config.yaml
attn_scale: 0.125
bias: "none"
tie_embeddings: false
lr_head: 0.0072
decay_shape: "cos"
doc_mask: true
Each number is 128 + 32 x the weight over the matrix's rms, rounded and kept within 0 to 255. Layers, rows and columns count from 0. Numbers have three digits each.

# up: layer 5 MLP up, 832x320, rms 0.0413, rows 179-245, columns 0-63
# down: layer 5 MLP down (transposed), 832x320, rms 0.0412, rows 179-245, columns 0-63
# gate: layer 5 MLP gate, 832x320, rms 0.0411, rows 180-245, columns 0-63
up179:120158120180140051145121143091089147112134102124141119149115125161111125124149097129147120125120070143077091142127206123126098077121117184166111116130123168137125063124160209064111120133094124
down179:165173138149133106110134141098166164199115122108116128136109118147145148141108079149156076165150066161071166127131157113171072107097081131179105156117087204152103162089178153170130194098121154
gate180:094108166149140116140148113127146167166117140152129220154170112130117173104160098117161143151126150125129185195125170075163148123130214114080129142097100126135159144161066120099141145147153162
up180:097126107079147125162123166111138142127112184098151159120187140079137121123128092152137169106132141190119176127174170140153123056150202148107110161086066160132108104129087173097138103082130098
down180:109148168134153152118193125084099161128081131162162171125189140082137183088142068172111165150162146146106150146159172142066141091198116120104112148100138112094151064158137118101094121051100158
gate181:095165166154056079190083103124136104050105181132169144149167117144112116109199115080129109149124129138163083169139146105147126104090081153139084136141105095123080126159134122147063097130125089
up181:102100141114155146052122172161147143147139082209198115166123111100158168139099150203124114150099141146127144142155113173139122104154168115154169127136105076095173166138120103152145076104125142
down181:142182132128122101144107165113154103149109093129132120142096129151117102131168140110115146107160108186100109142110134024094122092115129097114107117126119130093098092109058123091131228110089157
gate182:103130113091093138127057106109152197135107081067083157049133100084158125124114136144195082087021156170152162128101120112157099132192082169133127184128150128117115122131126153141065190167168147
up182:133124140169112129158115053093112105211135114153133138149121153073187112106137143151164204145121190095194172167129118145101089132120063124145153152134183156095117142128117139122109138110096133
down182:119149112210102148101152087115126153165132150142033123149177125114124150064075107115074156101141182124142150111140077171164137099125151071095158135148140129157060141074143098076123102161128114
gate183:141158187151128042110081145116145125100115107150141141184077091134127142172154106105152125117121111170150153108105124080195133069180043128148148112098078170109100187092133134149157114122104147
up183:155083162095170122136174099154122135171122148146080126166118146160174090108106118200153186170115151065153139119124090134114124160079125214148125105137131153097068133192099146168114115117093101
down183:171106147074155127120133126180146102170078101182118140140095062199142091098145095177081128179145140108165099082161111101135173189113133163186137158133103119148074138124157156112127147114148102
gate184:118129134139177189160104148098068077074170109064194161144160169122158168118185100235185205150137132134099106115069150132147164111131149142190118121131160147136132086146126116110103129125170097
up184:064146094108177098050160104194136155151153096153095156125150151106080103144126145098089085138146136115130094089124147181039070162168202151122129159087089103114168145154202150156170074077091215
down184:136102155124110115105141121153075112156127166123101089151117175097154164145135151175011119122063174093111076115101069117099061187107183135172129116117109076085150164135166160146188093140102108
gate185:174100169186059067153102141091081158094127177110132129186163122168132082086107105123142074113166137143075139087165120113062165143185200103090084130079098124096104127110107124107151066192085140
up185:149224154101154085114173110191159076079121114133129072055110136158108165125145131130067164144071099136151070143133133143094092105089121115130140067150214140111086093129150139137141144083127164
down185:159177143126090040144143131110140127154140156114137062100192152098162173131164171131077167092126091166099083166158075165168149079203146154133131095093148175113102134071109157114184117175122125
gate186:106109101104123137132136083113105128119119061103099151154086184091122123095133162086151121134116147107112181164066119108098163179068140126117181107093177085145171119121125153160128148136162147
up186:161112113128142160145192140133103133081142114110149072151043122155133110082128151145156066125036126128127136083115107177109135127143095071126154140122173130088106071175105145191060135110093187
down186:158138146149152119140169053166126152144108136107161093074089125133189147119126058118206104125143187123078184122071134137127169079168180080174148112100145167118089130121108105161072090108158118
gate187:107112129119123087169131138178128157138127129164136142121074078092118154126129115124078109165121075163144187120136091141119150105085135159119098152113091091137138100189102143088097133146099169
up187:173131126085126152079132122142109104179174100121144109127174084073138152134138114142129159137119117132147117151091147085123104140135053139074160158146142229065124121121162110167101112094121078
down187:181128147131108165082071133104082135101089062099045174174175151092149141165155121119137177140110188100102110110092145098130123148070146145164166148101140119169124132139150088082159130113085118
gate188:130145171144123116116057124055097157139073159142111118167129131138134093053099180071142169118138120110136145158140150149138130151139087150143113132114115129143103123159143151103041089111117073
up188:085127126122146105169090122163137141135115168145111108115139147116081140219114131147127134123133128161093153159093119144124131088157139167113187136182157107166140169157145134218146164123160184
down188:122093115170177134097143142212130129124104149136160126184163119137103077184070126188120124155110184099125155159077098132129138077125130205142147112181132089154103125127115114163124255154046131
gate189:169123124151094103088146168101094119180130150093096142096095174136157130121132129167145127131150115180100116176143211121095117166110085146113162099169104143071106115138085109059118125177112085
up189:152129110102164163119168102184094081120161139138088077075088154128120107138089124138131129118117109151127142077101155102095153107093139103157178131099133123067102223145168130170128111107090158
down189:136109100173147102120120149153166181159171127119122125115124154123095150091095176122152171090114104118147233143109109143099171150116114131136094232070169088129175140088100131185166102111181078
gate190:185110148095139077136127094173151116098099154116112121108187114146145127147109105117125149115091040158126090132133096113119118123092104092110112122096136177108148127102153105166105145121153096
up190:128183186135108102142158143136173076152148141156132107142068100094125200159114150051158130120121145112126087109105148133118139113147134130098079109160126139168108130164112116157142097067112159
down190:059164171157163149145153127120129154154122120115140143132089150085136121130125177145132114097092172102106113116152152142150187133185154163107145112115069103170109111106109084044166177156169156
gate191:111156115144106119127157102118120087091105131156101145133138098130090121156075158163092049087138097188140147166090111166158149122123179099120113047111153072106174160115100070160125117098112092
up191:137103130119102117135096134099132091091129131118145128150112099139076166167172119112170105094142115110150126133127142097119127128104130100184117128133122122144148094151151128157145157056129143
down191:120095142105076118108087104130103099148146137108112089131129122173170151125132134097129144135170177118080151137135141114165178111143075119119134111060093182126140181101186104121165155198133138
gate192:099126127118086142144137133147121134129178151120149133096111088109169134130097135120126083094106101161111079143122119059122172132170155200106143117132185165090129159114143117124118117110079110
up192:135162083114136101143112113142119206138153161107118135131072173084137133083146124099149142169144114116124111091104125134090168147114180136096092154146116101127094060119112182087153188094103127
down192:099138095129099152107136156071113145141138131071063154138123156070102165146156081124120110157106104141114156108184097148145114108112124182176105154125135132130146097178148129163175114129130137
gate193:165101082135104086078156134100114123160100117107206170203135160091131181163106103124094136093075092173130179152150165099076146147116158140134100123091132119081147093176085102088133108131103130
up193:100140196119165075142084160122136182075158070101114062120113083154123129128094190152124130119132169092168095136147141078121131101189155157108140156150127112115135172111175089099150133172098139
down193:120127176090121172149109145200090091081150122083099040169134136158171138054108126111125195140124190139143166124122113081112135095136152132114130174163136137092132133111144148165143136148133118
gate194:116174134166160140065090097131052127172089169059072086129108113109095098142208137132081141101146123025089095067120201174153113148169091104160084162108155189085154156135063099213146147233080141
up194:157117115195108149154090175159131093209126146167149111183104143153177112164152114102108176155136126092149080103107194136116108142120090093150142138060093099086162118147174059154133134153101140
down194:105185098102132094147119116150107074167144187134136147068146089093100172149149095095156199138178101127081142137172160147157071115068138163183108151167116126121070152147146112097106146128139135
gate195:040170149130130163075140154156139111110141113130150143113134131146127118143105169144193139097104106193145081128100114136150085128167139090138129118156082129123150152102067138146128143204119171
up195:168201138186131114171111183120132108108139121133110170143113128126096161136132173137116176168114114141200130137115109139169090113091172137159126109167129112124178146104124166183108152132126122
down195:091180120134121126098145129222105178075087139128112130128108074148196171201135155070142120113122124135114101112106165100095160188142169143091136091143120128183103143125114081130170102138128130
gate196:195119131147121155100200127112079116190114162090081143125172037156083118095159165129097161099171118153173180144161116085137178112156083117101155136116139149104136108146121182144098178130067060
up196:137124117069114130100082136094147137089122137136138152131039111136116121174104180125099179178143158085116140141160167109131087130074106074124122138091106146159088105164127118136161153129127137
down196:102106081103150141089113132176141125106122142076130131115149143110114127106167108135122122221186142087197110080186107169118163132159147144134164096092117115112170137058142104100104131071113133
gate197:150154132062131088131142196090109107103107119184062107140115172093167076166135124163126099187147156198110124138093101146172142134110147155086138104101151101158097110119090146111148088134135103
up197:148148097125103206132064161128160098135108143167182194129166109176131059130088167061196109040129050105098080015067141117098176101152082183132100160104112199119113113182117196095112156099084230
down197:115179042148117159068029132175177118114121146180233187094135105092165095108096151106109111060109143115203066064145119141048078075131174142129201141133074162110101168145152122122158078142122143
gate198:102123175108112139167093090120125114180118177099128114159156164120140061093062115132111075093132078145164163134165121150166091115146174114136118131127131086164095060120141088104182138091105115
up198:163132096066086150150105203125155092175131125133127147137132127140095094146100219148135170102127143090137128139072116152143153140096157126073128075128134177140068180117081105110158172087103152
down198:139133126086143143154109166123167101149070110099121160110133142143124142116143122114143138175166111090150074100079091185144132133157133109104070151085153124062137154123135147111135091099112122
gate199:136157105094123122163129148162163087092182147131152083149168174131101111101113174163161160196150128176146134161147066131057169069107188163141141142117114128138117116144141105099069111120194146
up199:100075143142145124128160068139164097121084149099123123173160126166125142118161199109101151142191127089104124118163104176126064072113155139167154153134144083125087150133089125143075166182173147
down199:101097107126177115162097132146096151087089074097168201104182213060081077154166167140157127154093176126127123121202108087114094189079086106148089162077141159137112093126110132134101130194112072
gate200:141117152120147076071117142085110131105137120096135138160104102159123100125087126186144170083160149136113118103194168095184123109157157123121179132121146086085109091135185131143168122157107113
up200:165093145138153138126103094201162136118157130182088149068183098138115151135138096155107114141130149128154135132118116095146130112164148120102132081222088056156139156122156125100090127145135120
down200:144132135166110165074108183155139161083124187131164147117176112138191114147168144112182151139177095124175158107120103130179107141053138152047083159127159091115151135173126181107149127079146115
gate201:115123154071082044237129085115158200139156147160108113136117187198147138133204138089060156127120153088087177182119122105193101148092108118108181145143210130108145144121099131126112200099167101
up201:136147174163124160093155098056141105083130129097142116109160094107132137122090108174128110132147121153124166106163165172089140105123168102168114130129108120154095103101123143106099124137076162
down201:128116112112198168105139159092126102083084066114081127158143118127178103056077127172142131145103109123100157107174172157101159115115103086178160064157065174072119098115110156127096152111128125
gate202:115087131092139120105155113124157127156156159157113102138128158178116114155074114098043139098106124140168158132111165078116158048158138052112158150114177124074106080128124183077092100163113198
up202:059090180131119143147161090175093136139153111148199092126067110139078126113068084104089148153121075120128066156112093176173149096103170126112121154081127112161102127108166067128204149116063173
down202:108091139102096153138111147170150120133120142172142060111089203108132131132090105127149124162152122161082108152175140113156100073104121114106094151105107053122089110090148092165147145141143187
gate203:094142128109153109174156081115116196164166178173130133171136156176136133103188103115103169140142101068146147157175130140119121083100137115151108125123123167096115137088114128109121170096118108
up203:105107157157176149139119125085122098163120090114104115072095100165159121143077137100111115124143127097137111145127074141128122105157087056115090156122150110128127112130111126072144157140160067
down203:074132167206176093108170139149080097133183125095149116021058128174123079118107115103131109072068149112087137149108154138134152120094132097144169100067137116082152119146188133068160100145113032
gate204:175131114161149142114122144128143142133148146028077091148142108155127096168095104133127166132154166130152143193106125102196158131111127104119103148137156148134127162154159138095115185102121139
up204:127127094169189124151145126170097134137107106145144155130141099094123145082069227145135150141105074123140130141140066149144126175087141096148106145111104112141108166175082057069136167190093135
down204:161104098178143084061121127140114141115137154164175181164157113125175043073135109164123195173171038139105126089147119118118131129105181158166132150133136151112156209122086086115128106127162106
gate205:092136184145150129118120165109131118079111149096120097177104147191166095142135072155098105136176163138127088126102179165132107135124091092138129181153120151134139116124121175133127121142135117
up205:126128081188110159145120144157144111136123129168152106159167113182117143134076102186131130159100167152148109157097080117129122145121115113160133171112114103103144142157149111168101147160075181
down205:158164145111148130122060059117104137108085133105101062127065122134128104141125102123153147108127148094134074098128094164154130108182159122145096124058122124121103199170147144094114085096138110
gate206:158172078167112156140124111109107116111059134112176162121132136158142117130147077090127124148120110090161137105127192176148117151091074110125118162118119143072112171141147098118086109133173096
up206:076134101133064141122134093113080076188148125163158156148136122106157161141103075125174109099155104055101146156188165136136102162168091084085119135113145144127121187121129139127162119123126158
down206:135094157145139060135130118147125087122147112219126098179110117140148132216133181160124111131130106123121135179113125114150134130103175144128121099194141142130183112127110159127120097130123122
gate207:099059165097151151124164106194156135136135107153167123180121127061083118122173158160144161130127080131150138122125118076082183160131135120123147134128172117128106101157103119141134085114123114
up207:140210113151094097141125146077124114144112134156092111098148133171142077136161137102116093159106211136103141125156148154127146123151134133101168129076114167145160143085114145095120157147138149
down207:189181132076117105139089124084111081114180113150114175114179135122101163213113180118137133090097155088163093095071151139139162078144135168099095127110167172146189149102131159157130186167169092
gate208:134129122106110147113145176105145062147101161125126097150118182144089068146134109172115157115138133077163120143096166058161117134135100130115129129174108120159126092151168155134069151136103059
up208:093067084156154095133097081125150155123103181142116115191087133099113110043173158126113155090151107124136091179085134085133133132137141164126132178138105045108101106145171113148119060118089121
down208:110155095149140151138101104124144118129103163127088087191148212107126102131149112087129179098201128131167132187131130136153166091111117137107151153163114119096112138141104174077114095024124120
gate209:060169226165128098157175176139096156121140147161135087109168165183141126096105105180131155148112112170077129113145171119159079081143133116151057090073123153153112062133114160175116120125114152
up209:142122143110104144067125093196110174104201088135043125068181126087144187152137141175173131074091105153157153148183090149125120141125116101125152181141142125124138210080116099146126091173158161
down209:114128149051115124142124185102152118113050120133160132157176098046168129117173104146135118138130138177112130069127125068137156134134148188131063129094182119138123129131155161120110168120130123
gate210:149086139119188126187144150103086134083135138106106089148137173095166086096129051124136170145122136124138162143095186224133147117093134065133167049107093135088165114074141198086148129079074178
up210:134128152053064132147088152147104038106114162131146147075130118091085052085114122109143165156155084151097184133135166108177125122148103115132186111072114163189115159069097149112152058137146143
down210:106124152160140078149133154116123152090164180147075137122175126132138103092063105148151167056078177101116127151131141165151176100134128125122122054094145174113135126138128183147118129121126106
gate211:154076106128191107089152087084120151083154187170152130149129099167128164108061151124106134120111175121106131153146121119071157083140151165125152096108100107129095168123111097085093141106142194
up211:119117120123207126129130121124149148142112127094094147117145115178138093128151128158129157140169154121045059170162106091135111128172084167138155149126150181134125199112112116102149102049160134
down211:157112112094120135147144088131148149095087175117216141188166113138155123078082143137152129099112144117128141114175184124138100070188065167139116082108138161089131185125129086145131158144095158
gate212:166163136121108098118146082103100123119174108140135084129133133111130166169123102170123187108102108106133135152177164078163141111127148173145139189131097124112151095102084134098109067166102130
up212:131109094127151112119130119138169131154177099140085138144186154109151158177132126161112097157074171089119177136161126111161125121106116120137163118166091142097113105099125145119117106140123105
down212:094128156112165119135148143118099158159131101093167168179100130084143156133123106106133089131091119178140133153179140194169117173140133145125129141146071139120153099165143154167107083133116162
gate213:081123134169111197172048129112126103126064114154174111107090108145150149174094066164106107111136123074076106126222131086062166147136104146148125091174132112165152079112074154132137201149119101
up213:112130093111155067191105146169144148120094084128109125141153075165120134139118122101144100148107154095138126142115041110131147126043045081168136105131205131086139163110130139143143108152167122
down213:107080064099095118196154161157123153118134140152086125112161123096086144113122100107098108148089169100099114110076095154127104133079095143164103128021180109116155161111118135137102084067147202
gate214:093125084135193123132061080100134161153124095148128147078152152138142095163108122142163115118100097097113156147135099161109082174135176187107198118055171075147177082156103108118134136106135127
up214:127108112132131123121136141097102068144125148143158126191065162150144119080139121135140145194094104170144163123141099112123185101054106154175095217131132149091101148150149150137160133160190073
down214:144120162129158162140106186082162099135092188116209102184106134107169080055115126148122081124066145165112117107091082128137177097111102156132110207099087178168132165116148104151115107172138097
gate215:152162158164058168098127168178113101124152115121130066120094171098090119141117128085108074158058121119111189106168130091110137154117164136143168149118103081156151108132119095139152085131094146
up215:212102135154064144115114115084078133100151145090155170115139124124134093135143102144113173116118121127087148099174124117152155134123133121167080152129104098113108160154101124078130181115104127
down215:127114094144158192118071096133097109119089127142146058128158147165133162115111165156093132098031152109104156101139110092153165143159121073151113154110088130142131158089136163108119141178116130
gate216:102140097155130079194099125162126078119129117144152140155126178157154124166146185139129129152120087116134116116135113133099119156100064122058092154193154103071169111122076069188091102137087083
up216:140118165087163146122187144152168177149132071174190133091163186172099153120118126121121136114109126148135136134142103118141139080132214195077130080158103122163209162109224160173115112137174181
down216:157126172133195152163103130125136173129119051103102111120125116129125086174084109106140124162160107118135093106114094153118133175163101131096117115100132102178077160137163068159114204105099139
gate217:107128150105089099187063122082100164113095092128127153157069131096148121120095132110101105184128068165179116108166087161108178134125130122075184156181139104073126203129178158131067111168093048
up217:085141136141102115077133152149141101168131091155139125152169118148092177124094120122098109113138155127137107126172139121158130098138135122153109115082125108141104129083071076157195118119127160
down217:101158118130132154188132107111112131094122097120106109134097075128082109157123119107153150097114086150131147130183141126044094091099131085105159154162153110070155167165174124128081100147115072
gate218:127130130080163131139159114141153130124119142149097110136089129209151095147152125150086175146120131112101114137080183177106114157131129137123082093116118099132093094107066137114126108156091087
up218:117107124091160124141149129125140110129168103137163127091128137138186083175097119086128121112085109134161114141141086142116099091098073185171074090121097107098116129126126118123170146131130047
down218:093159158085122124117187105149163115132167139127105146138095118187115156139089125124162115137103066141119092104161137118152112082141122088137098126146102157161145120131129158182146092156199188
gate219:120131108116154072127184170123105125111182183150108113113129109188078138146084111160090140102150105115127058145109125126146092127114147131117151112101140142088054134144182139094133139127097129
up219:062171144133116124110152155129109113125144131055160111115060089079007139090137130081104183139113193049092173107125153138017180089116214211097149091111078113120129151139141075160134081177139123
down219:098136087149134064112089164125123106115141138052160102089142125100062158155145141080113117088126168125110125098111099098097098066176137158130109126135150095049131141144139145129159147149200157
gate220:162093123123126115127157093119156097171096151107128149121121096133167108154120131144163146157114146166106169062117160191147145158173109114089196088157123125113122118105093128084121162123121111
up220:143142192159135128132147113141144119173165078153079114188144119119100074117079202114116091127126126148150148166106137178182084135122180076116187141117176097119122161137166129117127160180099115
down220:160099152145155164144113125145110133152125108082184131135156159106137113134158128112146117143136133153134137115089127113159083114121177137118194186093101097098149134154144065140184175107137130
gate221:139060132088130096197107114121118139203156149136109148181108139080178148101174125078130158136134138140181131109118102105167117142143145119122105120131147127121110142129128127129137137100124094
up221:117136102173146125070067144101134037055095137117097126119164088131110104094079121119149151172141093111117146120119127092118198129143146159167176175115213067189221128128193128144156146121142126
down221:164113168097139158156081161075134175148168102147114136167114132159144128136139153168115196122168114149084089148139077124117183093174150156185131129118156127102110123157174137079135126151113098
gate222:157147150136088096098106114096126144158098198077144142096131121068140128093117186152141101115185156169172117165164143092232162139164196168112159049052083136154148083146031090129211090121169097
up222:119104125067093127139148140150124140103124090172107144149068084115144098161095119160104164126065134124143137092159102188000100101086111069197140134157150103112150139132118150157128114154092118
down222:086124204069107125163129118145101077066116163145141136126137094105151111177123103175136159139177130099097124121130141159174166107219131135178081135210138107133169156153161134102113226137154101
gate223:118148104108102151148134082089149130112081144148124123117095147168165157127110158095135124093187127092155105096199168163148132040143162158112130115127185113099169106132126113029114174061187140
up223:177132101087127128194138161110144115188141099094074141085069172115108091096154133118113153193122046068101094145147116096194219175075112119182064192127132130173120118132102099081200103141133164
down223:170113163135128152183077105040033120120140166111146143139101112195103160070094088176108137133180065127151091072126123104163162179128143070101074112100139079133106108061205105146143194067146129
gate224:112115142142174067134149082171068104160138121123178146066149111139067101110071160100156114134147058113187082093118125089143182156085078153159124090110125144074112123142101129160124172161097136
up224:107116167124205151114090200141104168100069178084144067125136162107154168147112077111175090122091156130153076130101090148159100121097145088073146152158129145127159147097157118078129124132173117
down224:108152197147172097120105134145102139132077093086147147154162142124086097066097075121182179138120136149183172106119124126164163102087121077098122138073158125125091142159176056156187173162135170
gate225:142109172113079118114114159187173112135152129100153105126162133116132149158145115177109142116132162154162148118188152086191162120141174102121155120119180114142155094177130121088098135109135079
up225:097119143132156205141064110124120173084080102116182170181157125124105119086057103105131145104158154155112142109180141136109140122140135133151152153139112127073100105121125132119157123117092118
down225:095106119138179144091043109129178112108078129123181087187120126100137138117077127162167177087102081109104147113083122101151090122146159094117097162054106096069176094161134109102177117166043074
gate226:120109103070140136140137084128183125169109166123124094131121118155151092092128108138148133181113071108127102132090171078185096136101116079176170088130217107048106106115120112130126141119119094
up226:177140122111167127125114136090149122112111168128133122123103113108140146201072166129175088126094170157188100119109168142150087053119126161183105069124152128094098133114105126158151187194096075
down226:109071103108156129086171124065136137123122110161106123173113118110101122130134129141091113099153195088112089168109138120138098113189155092093143122131173104123069168177141146132146088183149106
gate227:140140151171158095119104151138178070095118135161123141117166123112125162167109123109134125121150148108117125132065169152133038157165158090096121102103177126136132091107122209211172164178162175
up227:150180131177150099131050132165143141082103138141105073109137107153174123163104116060119132144105180093214113129117159087161145094107129114137117096106089147124124143111126132109106167119147129
down227:097134099090156083129082171088149137108093112196113085125094159165184181124147080115185150193114221170172071097113103105128148206107130112150110148134166140094094166124096133141121167183085103
gate228:149084133112081119158110108100116124098092111129185079132119162142105070120144141105173108088129112049161122126094143081134085185112072126121121170107090113142141096143157141113118173066166106
up228:145095084096173099119169125149139130108161143166098194157110139083160169155115102109067149129118136141121116185135143084122153102128169134129124087188090107110110142137201140152073105136169178
down228:095083115119168221105118104071158141150159109150138169160095118183109189096101097093095097171123097062154149137149169099098056127163136111113136127127138128136134181151099141128110105152170163
gate229:117165105142173117124109130118128143131123155127111153140113141087142144130145051091129142124071106113092100115153093140097102144061066127151126132096116087134134190132151134132182168079168129
up229:151148108153125098128120124095124166138146161132083085076069127176105063154101142151138131107143175140117142151147103149169175129135130128073135125144098026128133147162093152093147086157092120
down229:119112141088098146148096154141164169157110120049113124091153163139102145124167130209094106081113107170142105120094110090136125140125190196088137061098116140154161135109117156118140168132165146
gate230:155176098178136146165060212125082101167120137093150106141142093171135114136104155075105214127186093122126077113164204146131074092132164154131172143154150087069094126150150129145146135131151089
up230:107146126128129099142188144185099087143153126100071092128095032139114173134072121170139117163175146196169153168089150141101183090060108114160153139139150097131102058161123136136087118102134155
down230:049108113102108117123086165120116127106200133161096175165143145101098179113141118074163101188059130138146170140146113115120184087075120163084157131132093147131149083106138094106120145114104125
gate231:100127122127120132091141151100083075134126124153133119134176117153150145142112065170156135132155147151235176128064134107121156193112077149134134102160083083113130114181111062129106201135151133
up231:129107129098163149094117179126182158122181112154150119163116093148119134106096142135117148192154157187121095169115120086131130118095134126125104138177158176124158162120126098079137096090130114
down231:111168138113165102072185201114179141198170116102110128188104205117079112076127181105106142120139125106129129201137159115152170153143132129180127151111167132091158184141145126089184143144174142
gate232:130169123141173181113110172105090149141126172110091101121081151151128089091098068142125137098087136151116132097082138135172136112120204141184100130167158150128114095152133171198131179138156115
up232:159080193145148153120152120121115122129135105098173150107138113084097134116133181142126064115134157104115153184131106091126088100110172077102141129166126098114154132096099067144093171102143151
down232:160118084121088115156143108151111119089170131189095137128145113144115166221142119102089153109131128127145118108117105083183088175148148197137172132111124092144150106138155118183169085160095112
gate233:097171080102119109158105163145164132101128152102094120154211088122110163115117125151114103090102109155116080063096130135197133098084170144081199062089133108106130102163145116084160105143119092
up233:149123155134106160139146142126137096098106166110132108113121091167127171120122122115131144101093125151149136181113156088140139199118119124106173104134160117124118119086155072079145083127111120
down233:172173114120123081098142123174148146133079143144119127108102163172163109142127066094114105130146164127198115172067075132115126183170120113141157060168124139135094110127146134173114138103109128
gate234:157181106115167176074155106123095076006152109150103077167169095121161136144175075152102133145123143135119109146099158118147084135152127120100170099111137169116104172150134160193139164171153119
up234:139131125147097127122143091187176102196112164072145149164093111151130135115103120093155108137090145130144163154128113184173184147120124080133077113203211180151085090080118055084108102131095158
down234:101152093151172171112150133079107121118080077091116140065166157185131098103082104127097131096176134098178140120102146156099146105098156141140135075103193129177135103141160067165093054093142139
gate235:176149171124092137107176118121092181129135128104091129051168094081107113143133123103128109131089105104094133116173069127170062107126148166081188125164123078133144177117116093124137078098135098
up235:119198123147105144116120122093133160151148178141157144149133135132132099117072140127157113111157176095141180133081169149078119132122175102127148122175139168111132147043126153124171175121099070
down235:185139130131082159143151154136115152122180174102174136129112135178112158098141110181115135111164086082099131104122087082152160131091160130102029095129127146083105113127173200163172215151153136
gate236:133132106184034167155145089138121167126110098146178125180181149117095126112122105162129156062176118161097139081110200096107123159140142130082096227146108110111103157169151128077127100146160137
up236:134072134123160156128103158117091150122141117142096177176160105124109132165086085161115167131122069140085119138145208102090134089134137083121132172117110127100172189131142168090104135109081128
down236:186100088082115096171134154164146158100192114210070155120117094177114142113106190149145111149108066129057125091197109146074115126088058138156172111176131129137165152094141180080179110120110190
gate237:158067044149213062129078091177130125099175120183118060094121084134161075166118081070084200140134158153095143111161128053135143172161139074133166100055058053112086215133102082134171090129143138
up237:081089145210065151086125087124070097063187140209121145131145108085149118142131125087145128132133139118081086205190105079079145163102134134182173130177122093114148127170123073086109074104135151
down237:121079089134102137077121086114132142075194130140130180154163099125157121182158081109136156096095100114117095190117103161086087133127129102120151144111097151115128156128047084130148145083083106
gate238:078116133083160115111145145145143119105086156186159136144088153118130185117165106121042178163121156077155166086089130039179085067151067112143119061170187116123120131124197114158150113166110094
up238:065064117141148104091074153094150139163126050163161154161144191178080169092118123157076079166142129130107111138048157115111088137135120126126143188156139122117126201170154077161146126148112138
down238:187173111172054158121152092138126098082099096166063069125144146134102080165144145148143162095143078118110079144154087063167181106137117178099088155129103118140153156102176078131189123097127084
gate239:115095057137078168137128146123135136132105203066132098124119147112058161181138105148102097125105141127142158099102152085059112164101107196090118092127103103104101076128174133185185165112082162
up239:113169166132131105126114095133122157130103108131175117126134116134183095089096119086105149139147126173072171145145119112129139137157091085149139120185129081091125085143155209097123087104121132
down239:117151166183154115103090123159132101134131077164144174089093110123196143097119138115050121159118089094097147131055123097141160168114113082179140143157106173148135120119120201142100083103143113
gate240:167162156145068180126151185143096107077100099103173063129092180148126194107183062092125140170092054153155146209152181163092131138079154141201092156143105105152121177142137077093104159105080147
up240:230090098144113124103155151143121117140103124189142136078149115131173119136171088113137189119160139140098112208108123183040125201111145079091074091150117148156123169187158107134151144171096101
down240:182157085163167135161122136119187152145159127090132105117075138147219130106154102104168108114148176169138122143144125108126052153168135152111129085171107163182158110132127144109122105102153130
gate241:179110200102051112115114130094082128123151164102120100158196144145108127107204075169131131180123105195137123070102108115100120098103082137096078189123142131063147148131111095117153207127131092
up241:104162126151118092128096156176150147111133181134141192126173182158125171100122155138114127165107139158129116149098101105128096188155151166149148143131114191153132168134106126170142131080107108
down241:142110096146178087167152131165122135153136166118061121136158192156086139125143141149099087153083090171141126128105165115158110116143111099105113150112100108118087132107132084134142136080084108
gate242:131062160186133123138179131118120147097115156128139116155172099132185098168088131106103104155129108119171124156143074089126143146201108121066096143173175075115138090099181115162140125118118150
up242:106138151147154164104101143148135140051146078153133103150115137166122153050143158097098129089122146136107057175107117166093142097140105046159111104132126088175144086188075115138064116137108144
down242:130122161177167111129117103089147170086146110159109200123205116164197176090176148099116126148116116147077056112132154186091142150130128123098137185137115114112150095080161123123149109120087096
gate243:164107156095155107114148093080150063069117142108110158160152116121057158097060187214179117171118147138159115142135091111190096108115091144193099093120109127104092134108176120142159143155188118
up243:131129132116153088196158050075102090142062171056136184171092152137186135182078129126138097134097115100113083112106166104138152118161084128102081105073120115169096079082059134136113143155178120
down243:145110087118108087125131090111116159170125099106102184092124124078162126155073129121099168172131174104131074090102179101098194090136082138139137073143162082114104169177070161077105113124169155
gate244:132099109126149150135085112074118112103151158112085108167106144095148086181120109171117065096169106200111091202082124083154147119127124091088120121105159116117111118096110139126157139176150095
up244:101123062136144135149104155156165145142125156141063123155061161140132108119087189186113124109174100165192092099043126101170065128057169136154146108128135123114137080133158142160124152153150143
down244:105141066155136143103167161159096055152100138114141166095113123144110133124173126109134141132142150159188122092122147204050164085150156158153097115113143106134182172161159082096176178092162225
gate245:110097087141138144158149118131154213096139126205139079139043128070129157138158128084190097116105122112170152145103066142193109153122154030170188107158151148103063181201138162190132164163118149
up245:186178150121073150175182164147156076159129129075166163065130121142104129100098148117128139123149121106126162107116140167078127116133123176146126107131146091137154139127126137116078102151103100
down245:222149140121159114128103158144134105142095181164155170088183098159132041050096145145165119146083149144125113099122147088059166117072143183122097169119197134143157154146133122151122091095110030